From a checkpoint of a small transformer trained on Wikipedia: 3 heads of 128 (1 for keys and values), untied embeddings.
Each number is 500 + 50 x the weight over the matrix's rms, rounded and kept within 0 to 999. Layers, rows and columns count from 0. Numbers have three digits each.

# up: layer 5 MLP up, 768x384, rms 0.0867, rows 482-505, columns 192-383
# down: layer 5 MLP down (transposed), 768x384, rms 0.0552, rows 482-505, columns 192-383
# gate: layer 5 MLP gate, 768x384, rms 0.0853, rows 483-506, columns 192-383
up482:530498562491463613506469499570558512488480561452416523484552468486518508570488439420527502542505453527511483511497355469471470497503576516403488531477566482515524479621562499524538455519482452490468430455499492549579583462537453500420455557394570542533457425412547434440474532427529527414510533530518524507430470497482424449529467479503554485484557448573526513539463480480470554522510511444391440518518539491437500511521557520520523464547483492571451555460477508521406554561464579533564445561506496514517533463396479556470453532504608438431445494539499524391494522513447519496
down482:519470533566561522523541512501461590495497545499530567483518465515470474542554417481546516426478400532473576563511565479536599536531450455570604514502464490439396527516514472494428395494472521452509443523439582559533526468574487446542537528474493389466607477490603466443482496393443499477524453503497526478486534514474547491522447497508570466566507531523448533448594488498502496527469507467416464522465461497534530421464530553482482451531470524568568490498409508482506540580476505515594480484584585493454500601516546452499518514539427469518487397483528527452524515492476539476
gate483:528568425431444472382416505517457485516485495495561589453544472453503492466504544507396625395535433637505413495464431454465475508463368555484450520462409528499455537492494414469511478557481449436413544521585493477523471445516529544541554405493489369516535650575529544533498474452492476619559489434446549553528566621430577452521494604536503493469469472446447529529420502482530431593573497529494458466503615526564532518503430551518426446493435489517504518541519517515451492480524599558517539524510428465517463438458449517524455530493396440562476435576572529507550518619466492550
up483:514520443554523537501626510468471501503535587479378451519451506488443483523499507453535504579458477341477439477495573537528537469477552481556477496475581428587521560444554515563616409463434471598466495486509598542419449561572529437516511415476484554507474512413386598617569538411512548523520459472533495448519516483484488584488466493501411600527491517505542552532511580535478485421532521508476531516517478557616496475531503450499522510507491469532569548451398466384490514526556469462563500460435516569470474444441522433488468431527551521617574472492534560470505419574507494519
down483:664594512480482534409497538468399467514505558445535473428464497410450517422477527448436542450555551354478488522475445517486478495453501553468548432532541512535578534446551571550515431460486595503447433529522514465506498477559473541480418454384445527469543531455437496498497552534502596588530584455481481472471427428537570537454451507473516495448518489459514497509532555535536516521461426578465489484551507515505546531519518450480573482505544497498503451604360401548519492471474496538595410536484546523534412521562550523430487469526554489495513508524489488516533589497492459514
gate484:399460476403510510515456528389561514473587549533440494443539599420533492470516418486598538453423480427542517482553559336513393469592567523357478500484449383494513406523449446449527488554470561524485490547515493470530494468526505544540541545573457530594510539516489463431426501507510492523511511566486508536423540454453455516424505486591546450513515492556439485506439572413460526485576408490510533485565553609466611461580588510554487449603480476490444508500585548493470426491464504520513445433543516548507480443512494532517454541453536467477406507517506448428516467424406422568
up484:480549400462568501601508405581529459444498500579486460500463481454691455504438468507454516493535522506479488544503532572533491512544554494481491455538465490591605547537434565505535519501402584520476541486392455437544511555448536550590485568483474505547524550469462453467424545554492503469509458483451495475483460409471456456511511532534408508515509607537501452513505457533452441453617466417472455469470458506544550623452442492552608483569553456432472507404540472427435602491590552595527455510515505462434511476479458502504422498515488521419427418499440632527574478542510510504
down484:529477462621490517487512537569491573571450514540511564562495495495427516570563534460430541494490501453506513447539510494571564509527476446471485549511552470559545456595475544535584487576453442445584444575470483491549454502476506538508526443369570434510557490460555482558519551595497464510583551564523403434463501482520521564528380468402415484446518482496492504478398537432398554426534517491476508563447413446609447425498460425513540509622522551543518459443442508471580481570512518456458522512464558409438517467513485460520504537552403457471503509605489487483440506599495472530
gate485:534577523425450468530538555521528517423494493544590447587478492494502477520440496419485579485477488487538493496410474501517431466424476490471554409399478418552515546384565435509525461481533478468461504524448616443432398431444548370519377449565514545458406502501533460580499528532538410505561460508604543444553467478393546544449474542476434514503472516414526534492436544488452437457563491414415481525543474459495482536547588437481640516548541513448492480540542540500588537563585562554527429427431480451555483514405405484502582396516439436567541498534546452606522630498451532439
up485:455488543503421474459582515500532543421460519431504477489469518487547549517516433572556517488531585485606501452538436588473504486529511551589425456466446401395473490599497504500503491414531557473488502598504489454543448588423493501417492423610564464551480438494450491461497533543489364585501505410585499543557486414528579493534511461451488404526554460430559584508488503468518417486405491522484527505478499557417550580552548455576486407576522437448582491499473498529469530573499485543479458538458456512552534575345442518511503520556534510504463482517468485491570418467478556576
down485:564512504562436553529469500463523600512473557519515432484548570531490508451437478438468521537506535478545518486452515482483548456466488492395537375384439452415421466434516558506543500492480589477461445469471528508512403495480522454451457545547428477430423524517477488494423505502351443512503424522516600495554470512482528509484449474437525608421526571537444563463453588554401539541518568510467590476495576433488541592527482460487447436490460533515599374534504556515455485573504574467470442453378454545554500497452509486505587434508539500502499516455450447513460508560470504522
gate486:559554520556517523517514429429460507612535483540533384513502475571535418510653529550454488516546589495462434472569517517370523549493470487611523539613396449457425532506310434420505514495494536462452432527565488452462562447545536567487487493517604478504489536462477520515502492505551477546382456522469512519526466551442444503419466466426508440383570519531491535471513452458477395471428443439522473587470442443420476420539494554532580481482542521495521508480470584472499494528456483457543508510481444513473446578502376441529455540570446479370536476465516552550509532452485427503
up486:481490565469401504468601514434430517457498548545513482396561465456477512504430536531446467451498492549482505594549510567423409535393505554427446401527508512513454553437439499430545634490508504399550541537468502502531477560530575583484445545514519540479453439482485496536485434538444546556463478503519441443475563471469562482558411483452569389508465519499476583454527546503519434511436493551486530451576533494407520483551445515574519396404494457476506562477532483551446446598443536406478534532527540518518483499432503419506566525560587586464476485505467486593501569484473514459
down486:534495384534516414434538611562562403552415416470444539589553488528425479548513494563577529561461502474488544446552541552504591461509483473573571550564424480561395489407511563472529478444569448574501450454472537529450495482474468448501505597487448540515454555518430636538514535517536539493462570459483502457440437556585445438527575485446502470460405459440432366451506452466588448471596465547497560471458389386449506488587562535491521554547564485429488530479413568490527368471466416517422417553450548490534545512514490484484485499585449457506563592466433466485453493526550557479
gate487:512583468543501441549467473513450488468405414448546487527451515438557501519541418515518550575398527480476531487447534483508474440503461451532517550493479488517580509538478417451534474478444430484498542494535383479415519542577441521515545504487447547492471482522458511540511460439554536460444545463527462492539495499466500423514496514539573508503427496524495423422432411587531498500527449537466442535425609458425448382538561621491447512455526534527460555555593599593376620510540503452509495504483576521508446471477584520473501571482466544612516460520490433424548521467470494482
up487:557399520564479416477496507550596522477522488461488496550633425464531570483503446543538465613472540504502485360618543539476466587528447488517532507460509375508557460483429569476554418604528521451522397416521538484419483538387466496589555446496482566520554462452500482514492532486473513477432527487494556507527511479428523416484462529496534629518339548462493474544510522483548529499442551478547561477536541407466514433504584583588443511537545461396598535542523506487475505552504500355561484414491487429542532453453579587526491455508526502543440494587535517408540441471547566539
down487:571416412537465469470449491476487543443548465474513535493456511541444511557489510447443526584504468533392467479483472558435478561580567495511525502458448428455435517541445453626544437522418476555566514526534431428472482498465471482490506510488512403501454474495483450466575497482498495380482429415528509605549581417552489504520494512500566468538512464482543554452597398490524494459452507388490569484407517547506528433538469498547529564511483583496545520512506496589415493441502580479522535479488535557552478539520558497458556496586541475433521435550428517500502497515535500509
gate488:392563512591490459410529540444484418532410555496521524385471436580462478429452488489404560485445499485455530508487557503476457524394442498417512449529415552538531565463576493531581563526503552552507447434536572530492489564586492499508443403538498451526505469520546564566513471550474470472539590464511414567522511581553580544491549584510493544491502422464455471538505545480532547524444639602538547556481496506385624467528568522497527522534495502480473363587491520485458505515454516475496559507639448524427463475580495512545486512418511515492494505474464445443491480509483486530
up488:492438489509474533500515540514497442508536520537411482496531447560537537485452544527475456503504476514533449509421462535519495551500455497455517564486452658463495607510490509422450519602508504510535440496527514470375553504406527605396494454477448570433503401467466511537515557455403442490545492531508518582526460512417496562557546531472590454409529564490448581417472601470521592526561522442538539448559542591541535516499511461507507440506512488558539535505447514465534535475461480480453515501450600434567600555493510597505556517494510519479492515560499485492503425504512514441
down488:615485537491496529555455475537502501415381459544466561540563488469504468557449560507515495560575482501439576463513485499484523464469538535483517468481507577380486484618476620516530496540472458492577501534515489536393553394493421540425414524527441524555557461591465463579431477512450489557519456543439518444558516542532534569593533550489526477547520529470495568574480593474508488477534462529444524545611458563544546509488423440521549490504395488433555482402555446482484474550498528464516475502500555491560590496452492446523454470490376523512511514484438458476601402538533574551
gate489:515442544562376598501485432536529468449516495506494550512540478452566530586508443455524495497493462515555545541600497478452472525464585495455518538458498521552555528443499502480471417465479505474469460418496492503528482509482491475438559501506457498515529438482574476414484492552547476503488543534442513523459560437484500498458412446441482605574528459474586431494534501479569550452498442481444513464597448416492484436491457496546479498456465458519568550439522517438500487538504517515439486426514456466482510495522560542487530557499522480406481473471483561478555512415505566483
up489:518404410541493479478496484497537446424488509546458553568516481474557504486556452493485566497489494555544511447559488457455467441517608452455476578415511525471529555482451439478458568441457497504455540448483523529534515507513465502482463439539440545486590520535571501451451472572478531464477530540500503514455508502502477528433550518487460490551559444518528537457566534460507514465560466597478535493534514424560476479529446477474511532509502497462477525489532471543605526477490491460545544490573541514527553537543527534526506514516423538432475509447389494459513433465488574518
down489:465461529494411511439487491533538415498504514486484519464518537497482529538454471450463543537460465375587404403592456548480509482402481483498562595453475541492546484465505494501450489534461487402527492465568491497600482499519472478446435485499492550525508484524561470546500521474463455474424603599477398472422559511473521573500487507559545518491467526503523562510572461472571519475438531614528542479458564504573436499461462529521583535524464463489473629493561487428471562503531480439539437414547470563502475447533455575453516563540500456513418513398505511502526490496442555466
gate490:451552440531564431478592465505537431440538612525548470462474490513494514455528523517411462505490601543512461514451560461456513433542497504427582491441467475528501453472474372422523584454372491515541387421426475516527499573453441533448450458523504535498458517476491479425449548474432497472491526513406493531562511489450493488444519499549559515473530438470565472435579561501623464497470604531540445586531613383564536477503449550467516431480539528517499473582449463523479491480514430472481527399457519507544507511397515485425548549488518461527565492493494592487565599467555503553
up490:468465636504418526485432542564443558455457491573481540497472395551437488546549499559437511495573511468500454549539503452568485496434542513479571489429437536595396504590537413599480450471545534531508510531534611410412540479501433420513455489499488387466602450523554449413465624504503552557471517532587556481536415512519488559609469516548567484582499435470470524530484586518512515450496457473509428616415488498535479504596494455472433459622467504543541556472508520534431408588435532525501494524521433452513619551546613459438536475574531483497494577511557445521423497481462497541
down490:542462520499564522456481455505514475531484513504490526576475463450493466481411454504479570478509476580568572587524535414617451468570601490441470431475491489597498513647515474463526508456527537486459451499408566486579547484502515454579564520499582510412614543460480456442531433448462455471486511460578499514529507469532468472587431403496588598494427565426572490449423446511480476469459515460458510518444397563453448480523518476550515451566487577460517567476511464483459496471439471497537591439455473438367402475607548517480470468419461455476466449490519514421544477644505401513
gate491:453523481529459518516514483484494503443540511536485484443656587518406501418474547482505579479458611453535551541504527589527584495489495408455518546486478421482478413552475474552442526525502553573546403490480546404526496537413562475518518450460473551516560455483451540436548531541565424494532470541560524499513550524511573549562594567519538502482450490506546456438562458474491482495605502534466491498578567560514569438584474472548559456520476460569540596506572542473442519500422542481545506548451568504418532574493435526394526504422543403473526517505480531476543392514514511492
up491:587556482571528532486506528521547520480474540477435434490545422447452396586554457515371451420554510525576466494521546464471533472538409480554425471508492571429524530483559499467559475458521442489472533573577478533544617487505504486469558553470502450498461490548511460484502439460518447478527472465511522441554504526513501503564473483492480582520534527476465585484488542481519433477465564420505472575525488443498519532480528503503444557516479520392447514578446471526531455445541522450461537527443490482531435474513567433478442511484358591521624505504483459464459557478576485494
down491:510451505409522478464520474551486553436504443539517445430516434522548468518493506572434493533485518567445532521485472429449475465436588604499534517542562403495493463489523583403516471475429391461479498499557496485459491542494531566459511566547478489438583503470589459476488415469542494429494495462491502449522450495492417548447495425566497397466567586495516407519526584468541484494533510518590487486485552458402471521466514531532515482518539560492465384499503451475524500525530470533536508524576421488560462469567486467453558547443508534624421429475525523498522492535613445562
gate492:539547577465555419511520424503523479435411508553516374484549507494539494530530473475476512534538507471561606536553445518454640457475571510465586544425495514481385528491511527466508439496452551484592516443509512496501456441491545509483495484568441472566547413492577457518543442489461449516465487526522484424486529491518540465548540488469475428436487477498481507518390446497569475496465575503438494483503502504566431522573521616462471497504473494478567468562452579425413405588534515468509597501475455445454500482512578495575533529505535469552534477504501476496530489512457515531
up492:569497494490421507553523469474458522540495523543507471560531527524434498568413449464527492412442553520507508476468505436531499543436491470483495514486466465481507454474399564452482498509482499578579480473436472470511459532478506535520496514550493528415451481466537511452472595516475485439443533502455445522496536537467597557506585553492443522543601552526506454499528464496561471494536566557518535512531484458479490486482452496480513497489532430490443519489481632496560502452551465512499493532440494510499439442554479589454444520448427593545500505595536470515508481507513523535
down492:472476563442450484487515551541542516537341621480607510509463411546525436508490540594416604414475521444527475510475378490534497418506553489578534484438466493510462506524519491483538471516499555505532473494515547466508589480515515543524450472581485485436601474466507499476548467550461540629519495439509509604591516560477455403473526517406414378474503540522558514428468481459518453559518555554483554526652500431545507565564496500405449550425413402490485488574543591521502505497466524477581512556491522538525464477492574513492435434497414464473490531588438438533474557495412500516
gate493:530549516504466439458507441441520486522505500558529513576450508594517465497448611629495467532543504493481468514479518453513514431509470489465413431480383471530436527455460521518431417511457503471548430387492565413461470480515480474483588559505494490492527572533503597478544488513492484457501530557434518487513487567475573509465494436508536551559538475497529463466469555438511515459555581580485538482489500482459537411479431526518628522483488551498470534597546518588540527491512480482487559510588439579425471540543494473487451427494410467532505462538473437505443477501361479541
up493:548495457533471455470448438502528547451488600595520471529445484505524534457531516564435565522616501472496519479406499572499557494458544555411474557499566517457582563462562482513494585599485528523465548533531523569487549469511565558499486530452548514386470482504460484471483496456498475416435503438481483377489537452534527500597458506520578509499624481448532482481445589472565535481514503434596610459494577484447477547486546499515455529524416524447563531492483532594484403499492530438471556491495533449545523503540431471495459584505482487534580517450514545473505477558490489586
down493:557577444491511546513418528470552490452507456418518523533507489512440523536560539535433520488542615500556516518458513565609422494510489529469514579560440537456504530559702478486568444600523595486464491452556547463587581577548437542502546429547520550520473518508457458545505444585583484471465478503476468482552553554468659525375539417494462505557456525438576439517422487450530436517516458515543448484540490501460418509476585491523467471509624569440488476390384487528453465465579460573585490510554578435523499603551506542467529547463536486549515492514553458449485480551474474462
gate494:518537436496526569525509512507405522556485487552451495567534456510584523392551493529536556538475433514440508510469574437471475504487542504481533506466558530486400518490454475519458429512453461534441571508585555469571515459549610490568468446478390588481466464513589514531495480447553448475545506474504486462524523479507512518471541501517505513483503508500541487447513434540522482501537571429462459445508531515530527431497484530542467493497517499550523477429436428515541566440449553428520527378475494554514586560518500464532473475555527541573476446447416488578537561552450490537
up494:456449477533514406454542511463515469515524445508519526531496521469503561479517524442560557456523493477612551492587458472477507459543385566601562525582505532476533508359480533501437505509444435505499466498479494517457477552518417371427442437510522456465550418411532589563510580532602559612476477478563498548474448483468534565530497597553489426516488414387523532510460491528513629438529581528483481505557538437391526460515560520519466573414483519530550467404461487574538517518482614560463425576538481361443556489624396582436524545468540476464604450531539528581568409523536565443
down494:432581557460519487482484464484550581459536572507514394505569562530605482502446489440513488560571466510548572473602597449484417468558499465534528494574454425527462444411492459457600515455482500535488490472601461498397496489425468516519472414555474515605413555514475529498465436481504448493621486518461477513454492429485466480501482472507460464533458521578498562487476431488457540535471384511458466467466476468519484530379497497500492437487476513560533569541472516489505468505575480543502456494507527535517559570551550464535512487481491481442580503572447501537496461551436498489
gate495:410483502585488446458464418494464498498484539478449418455549478600476520482525529573510555506470525538503427457518522421458558461593478526498496533385458558452556447466442444509437431530596557502447449477573476457501451541540458461524522437442506472407536512490486424578515469465548464517479521470507431495601450451608592527403530510564545510454620489582438474527463490490504516503482484445489530490505429498454505490487624468539409621547538422522604550552423477560639505569550552509502490485559458478472466552516481445487473563532516574420610521422499622475532503487374543518
up495:419508569545523550465394538485470502488500517491516464450428479512505585495510469486307507509449463403518483493491608473584435482490543469363492496467517541504494541524551532483509541455530539486497479506509573475514486509537493492563578440448485472555513435397502574482492510531387421419461384557577488491592490580550443510477564555547556426504557561564475529448477605509494513392417516507540429480430519521445456451448535465473482483480418491434501486571542456502471514480414473485475463440482460574596478506528359563555488460422507536472509510510493481487497498601522502463
down495:456445415480473492472508536476426439495534567450479443553489492539553504452445501583507553480509550504517476534519559585493403571407504483570478496520532440509494475477467575546380535473457458556420477501480437474583540492494549530555592482464482501485529588447436467499545395441508501506520574552486440512502469480523532457474518500513522517528482458497520467470524499529492502467626510527512443550487492480452529514487474534502468614435551562524437488580518455449533469449564501546515485498488452478606471460554541524453511492531486573448544523529431469454552500525496537522
gate496:479454490538519461479504403452514485537447540501554521455511546517480541478543532503485448492505550523471600527426521341484543479452571565494521430480510518551530492473440611502462515496529410515453520454462525647383507471504537577449498432536472460409522478517453539412533505430434461422509424509513550561518559503554567460391530434435451354487538451536521506386458456423574429506441501493496453487542495515497576541463479590485473459544454621473454446544466459545457560446514604476437537400500512478497592609506397625432376493481463467436510511520442482411562498529490544504
up496:490471538421531505410489533589500548512411543456554575425505518436533542380541489529490530561541483459529590435448468437540473554435547538485445565484489453476555528540544487522457427421511457580443483520521518537438466483525559461508403441568504486514489426420498471386535540490451445428529537558497449440583436587519509530488575385470469397503558389573498497498505467602495446461417500574462498590550505497461481621444554562598422498595497461507504539466496509508493566480499594615408479473460506543451506573494520434499398429501534456520588472528503550533506428510536493455
down496:518472441416588415459522487487508464422495548404508465493464526491582564428554360468521604604434503470518498380490434505558407491437496532473526427551400434460513459497465423492503520521520500394496467588537521574400527485525526420428527427422401481502554542503539410521514492537502492470481504434477528553568546499513558439529511491435593486503518542567545478537466477527476556545358386462544441474475428471595420518391461499470529479513576453544425523533497538463496518529400497482469519533557436416445514463557564387573552506573592445485461477445502476492470572481599596549
gate497:565425448445469579480494530463522428482450494554491463536393581441472546510460481436565511531635586495512523598447506464541495497484450459450474546466338490477548506556551420488519484550462489431514555481510412457481547539585532464596435444498472528472450488398520442500514518608397465593560480521449581513477487466464398442552493461582478467405523488461587483500580501532444506563555562475517608513479410507543431489483345552401501502453463459559544528649628488492418487473491496483473535558487523444459498614515390507469428453612554464479515513490464559516515514524596484597
up497:439597457608487540426511426537496502430468475500461410449498537532507399565423418517548537566547545494517490411493571539508486554482405518449599556516485416554494581465468609466546419443488516465509459452453467402492604475544469547422568525602563497558478525549542542413470475500498519618616514555503515534544426494566531524515461562458479470468483489474414476511440544468481526450488529590549581556557583463528391462502532499579520416594474507497453485508531518420538567414554492497432536612427510440579459481513500544425509471524493462396527497535555545414497535541499488560
down497:441528494512411522575462451469530513535486524585479419526419498480484538596502560507520542567617520428570563481397550454571502516502453463472465556435419523447588561487545505497523415572547519432456578511415461421488483561597625550565507422621486502481457421436440499507479474487533488485520473528506503473501435534387488549565518450472461517472598436523532457490548620445431501442625536518479518493543438490402614541524462512560454538473512469582555518578476569512594417521450523430543496489599674495512448474518466519455524457496520481425500447489444557479500461478549512501
gate498:505410453510470519471488424520470576481537490523506550510563592557476520443455549464499511489541473530574542529440547427523538484452536483519553432460536553517455510497558575445409477511517547511564459473543537516486542504458433344462447436461440571510527459521429549460446390481523442497539552407474475503534546467540527547525521512555474494541506419525495522556478487504521450460479440451401525573553448560462469388579511517476475473528558510523496465500468501467472399462490577560557528573518529519529511504549534472425482514507540508480396472460484425635514451456500473532
up498:522538517428536551521544407532544481482551434535513502678513439523560525609513433472480424565493553535520445492501519477506554486470530531441525455506524467467482592530491548463553477509415436460431569482467422461474525463458550544526541525508463492506534502531580515440481516438489527556565526512570623534557455605439451460513444528512549543473408520427526531594471510501525468467541530608497517495460501482466499525504537470402520570527510479528409510487470579526495609494508489399608494439457484490512500440574570440485485522418417482477544534496591531509451550514518569516
down498:521539522502489403497588479454481518564483468530547478493512507508534552576570495504620594547511515506465475489444408478433539487473475470392432382467570425507526468474585423470535488579500466565470546534459472512522434458517510499508455492538397514547476521568476545456479506555516493518525499530475466545593487550431546503545468492482472555538496471466485484498506379536501428517494426535489520516426488487456556443556483519448428506517427551546588547539501530586422517435548520470522469550490517569505469549604536494480548542458462582465446465551550592505524527539482485480
gate499:492414528468530553515509528510425443473570419493489525490535533609528449522526611537481516468534418579402532478361625468441449463588451621487547508535519438499496487439497388482584535467517560466450549532418511444486473457589561568504498481443511447519560525383505598399433601518572482602512495543507468502400513569498485530429521529534466467540482404450524496460416601467530373453557593507452562441460471525571520532546477425511495504541537539530518425513427472390386470571485547424547541536423551551536553468477519475540519518584497435510568483564511465465584470428616562483
up499:522459503468516552587477486471490511469542376498499657454565547555471504492528479496500594509529495467531516494492464581454372485470459540496533449408487512532444490489501430453577555508493516563453421581539449527597619461526485500490456475454449443513447384460439487547587548476547546503431425454557525464453497501440600521558472562520486492535441523586404535561405466527535382337482480534465561541562473516491503438655505448417539514504509549527600385451481591516521537392479501573570556489457446469537533470531519483602497415431517524464511475547483380418481655539559513579
down499:487512526476647455561536519482424484496517571498426446572397511423476568441485535453459524462564498446592454465585518450531490474506500558509459541538521532472470441479554480494453433469485491497490358517489466531540458518478547541597444512471544530494470547584492531496564432388518610404524482459473545566544560544435498465473444485565584502460476515451456514509480518520431483586469449675513525387450485578479535496527479570455467528419487495478555462413551405435455525443480506509566463492578530483566515505455391462507497584497519496480508512437605482541503547534439511478
gate500:549660429385431562540512470581409516468517487487517468492544606475476520445497619486476540512492493422498515485543470451575518549450438515528480463494473478497477523490603513555416407490473541534597479411598472484428461471425501504500467497514509579554579477503543573527490506440573514555509447488505487438522466485485580552443571552477463530423553513429490538512519496595569530458549536544502521529533500466572462565565557517472431499649493568421468498535453456581447552529512435536411505548459481500424518514473493575532498484480436462467510511529541540425510458428455497559
up500:493525517556513460473449554465452641538501486467474404491521522505467439557416536503452440488456457499505535354460477528605495395467493546417472535525473558539359499467499510432518428443470435477480440541439521534408507522530562434482459516516546587457534571467486505548471482477490429432483512529561456525546485353527372587479519466535551457614393533439481486485476472577507413478514517520463526439585384490483452479523547525514474480460432454512487512555496642542546445467483516464442448391476468506465490454435491590546504492544433562571507459541564556508553497677475516483
down500:553570407451468594528478524496538462468489539557597530595595527461488499557496531533503468469520443522539466462387456542449504536462483540538559393437495474562351459481501520572455496529381472573512508486487522405526564569473493565491546471428452422478606483583509497482464528448644502511437544462483387567531521477513540542599609539462409465500564488472527488516530515510480379462509563539566521442422581508472570508480547497364468504580506526446526531522587450457446503461561473498516484551522482531523493523549443459467500500511520443450563587517514434487464450409413537420
gate501:493598483513435551538464434484503536522541501604603491573533503640534483521475528474522451552498538425554557531396499532578436461597486610528530560485551486519495554462468473436440490497492519444491490561494521559472534503558508500411469436428436520532442537581405613507451532485459461565527504517544518438512353493474503650515475446536452436448455545397463512560507498544456451486478502557538551519458600652412542472493554493474485540492538479530466522519429420470571518504405536543571511484518452526623476460451510463513454540530471482569582421424538506444557453508582553481
up501:532573490408556562477448436511430484534456460417479487482513578404572445568599473565568503503397474510516407494520592474412485544499419530472509556503486471476500439511510512505527549583481488472504558460531506539445431480445572507482547536419500419569549600457562551495521511581474461563474478544475457552434658483591487502490405565514497555548413480620510439484407529503513479500495466442505408565462466469564492561434527481424512463480524552480509485416509490519508459490473521502571456520429557491494431444490616481512471442403494514454451627471585518517403459569497517494
down501:465530520549419479591454467450470577487467505600458516531588447571580518473497517449492519480500477591488537481454516320452602509398523525528441422522540448518500464507435573466462500572512529492486559489436532596582469503490478528451455458382521549600471516481513521430533492499490512485476492485555452449431517588387488513558441411483541504558543535536494605491588470476550506473549545513507515484492429502492516503531487523455483554478589433548455422468420392538506524531487501488530549558566417531491491590645391486510410573514442446460512447479516499541513505490600481440
gate502:500511548453511427557585476483479446503490554497475442418453381520512487483455470548497465515486481455424482552467460471583498515479539550514564499512467473580476359482522501499490550529407539495482603390459531473528442570550586478634535442450451517504532467442547396452471480509561484480506494537386491484426441582469558538381413567506537596592521546505512563599533475557462460469471464587422498529481487518510447457605558463476445500582562502532535471502497582449555504542560560460539553505382639631522498536612442594538579507533526504594483498546510508594602534481530539457
up502:562551525517485446490471503542518570467563424545459493516478577592545513584461530520565536517513517474573459548331453492424442527521471559483519558484402484515548505535559420534461467533506477537482469571533534525560393440503401543434492405525458403457510508510538580500598514575534406517483572443504410508503388535518487532516464432465449523571509552512557512484571468510406504517569387439507499572570435574511468475562420498541463616571481440471472514475553559567507465539497430451477486516508468547447563475492418503479478442510452455559443611551491465418496591545513446489
down502:569564466447436454514506451521586432467464408425492543524542510573531515427507407461464614538526540448489465502446573542558483427650500524480550529479454443458499591511485501487446482486545454561560511486526441518524482505502478477435404429486475498497438433531492517544420550468505500572438558388559491519493521524453521501562511403552498501382563447514440467423527441551503536504584476439516533455589529508562454567568515537451559565562491563481411560482544449472486535550451433434520499449563520417503555446430557501380507403560535480504493569441462480564552460523485461505
gate503:556527515568545394496575418525504555504415517493448583464549580430588536515474491500457422500414569471544604589519484554496480481543503510408547490523482503581502485463437485576489485484469448397400437467435532446505522465568523520520567469609561457489545560507520445584559386512476485574388479552504534490508419510549523444512478487364487473575458422464516454490515524461400533398561466433554584506444534475456574552441475572459431546517514389507572540472503464496496479536511492558565531447521446498498540612516480503591530455522566511478493536471473538415473496484451519514
up503:527512418392584540493573520430457381579496545482576481489679467470578595521557469522522448542604595539445494497474473567559608544492514571542597504455515449646487572524531496479498506547480514542505512400524467455510530456469487494422492474514531519409475577582484395527480492447511447509465581587496561446526461472424467485490486531420534581533513481524501545526538515534600511480511390479495503476474554527474421525486460507533487504504462517557593501461498550439479529525549547551508524533490608513521605450459464524538473462454502467572489484505542355534488490453461546457
down503:520556435516497620543463370490531506498485430501561566534503520486506538560501609593455538453442523493378506498477504538452562485503440547511481481441492525480579496492484483492561525475480364362567508531502522480483546506574553512533569479509471445477491468512596511428500442529508528463445469476427480490565585551577487491413507528463581538540470520440484483475581456477469456482488525492517456519460437451425491553375554573454587527564488505501497495482528441447497428555502415447459529445456397574523502494587524483466490550513476448578461474455456580565452582432531500499
gate504:513557532518363535559616435619475456537538524541495560456499506484519492541497475491579454454541523534531472508552493545451489461536486450542600502554537571476508453549472501457534490392487441512526550444592561439518453496472489537413423445524589493486425472461463492528553466481486429545485511460541492507434502579511431533442550513579604502539558543512510503435472526434501453529531438513588591582468592516481505501483544455489407599459435488504462493485474514632510439415461581564413504562544480548478533557526501508502524453496471496526415496481555427434440631432501518511
up504:463531438467503474463541497507429515600556518467466544536446459519525487489460509487500493497526523479477489503440490507473497479470410515417526445491440451463528527454400561532479481484520494564459468478585493583488533429442561518535468488374568442573495475565479492458542607491418547490517515456485474548531497485450519545503586516598467473504583608580516498436514486451545548428535527463585433483400453432619600468555630423621520598512490516519517487548545472566475556494577493459556585478484535512469473634536538467488532576513521485470494479468544576514473422565572517508
down504:464521542560586387422471533501513483535569455423509452414522567548519481567544481454446447498470486518468530570534569448458487489554462510487453505390481487442504536513467517499507434493547568524487486476459516495601588468499480561547509444476458506473439436502416486432464490464568567518524532544481559486508375499494525424578566447497524486458445447493494555407570444512424615528510413489452468477481419548538508541467526561505503394500577625454483470468521512514517528521498432483418451511446515524422537456525459505562542555578510525413486507543562489555477401451525525415
gate505:441484559453557468473461516533543518405597567500482554562428437508520476391577463528484573437420424532464436465402464552475556490626534480442477494439507470631589453447550422618495557500506512498584560566525549579452483515554434543478500421493424487492495505527511450505386454499562589556469513461407543581478418550371580467485501556482467462512455421430509473397499569475493534476483481461443590599493552498554491538467511514559519506489488387489439428531580530511401560582541530432568451443519610443486598512584532487553502466465440480399558544438518540494438511552477573529
up505:441551489576435510405526564417470525524411452499468592503546487501460466440462454549466544507479450494434493434509485504613444390414493564522484579410358466491459546479593550499467501480596477463489490473479541385539575497527544550593479596531449584481469552534466444428530497504421548556507501460553467510580436510450434553404501575563523479485568481463493516513444410519607512451456533496420442479523493514586512476482539460626489411502591520418437485537525452472420534386467500494495461510468454524544481604424487490477662490575526453504534546543472515434502430521475457602
down505:400548547573586508509545479532478450540475528543509514543523542546597544474532491549525454564516507571493510474621425478532523424413454529579458452573480458517447475504373594463509518464459589508434507492528519429583519454574537488533547487464496505513510495512618620452534546423594486517499471557581456381505509493428518481485501576560452462458490406464442492575552556521529439519538528532458606401430464481530536462552468465529576515472421511476515581597498487518499438390418410478517367498624572554533510488409547598512472470521504406463447534574481454399524497490450426552
gate506:478568521431488556523473489387538491589590588496542475522470469508455462544459429538471455518475515448516419571575461481542427441478484547516494499380433484511499478533467444514490560497470323542464569473486426542542556483567639506563478401596408532457562525478542450471521565489494568499476497562526536403454457568512472558458479453552336503438539447492474490513488454571440519514469494462620509555530526467497388482455500497489515463419357456584498529570574505482479454450576580502560479422533447480471441424503530541375504392360517441482427496448444453454526467439476391568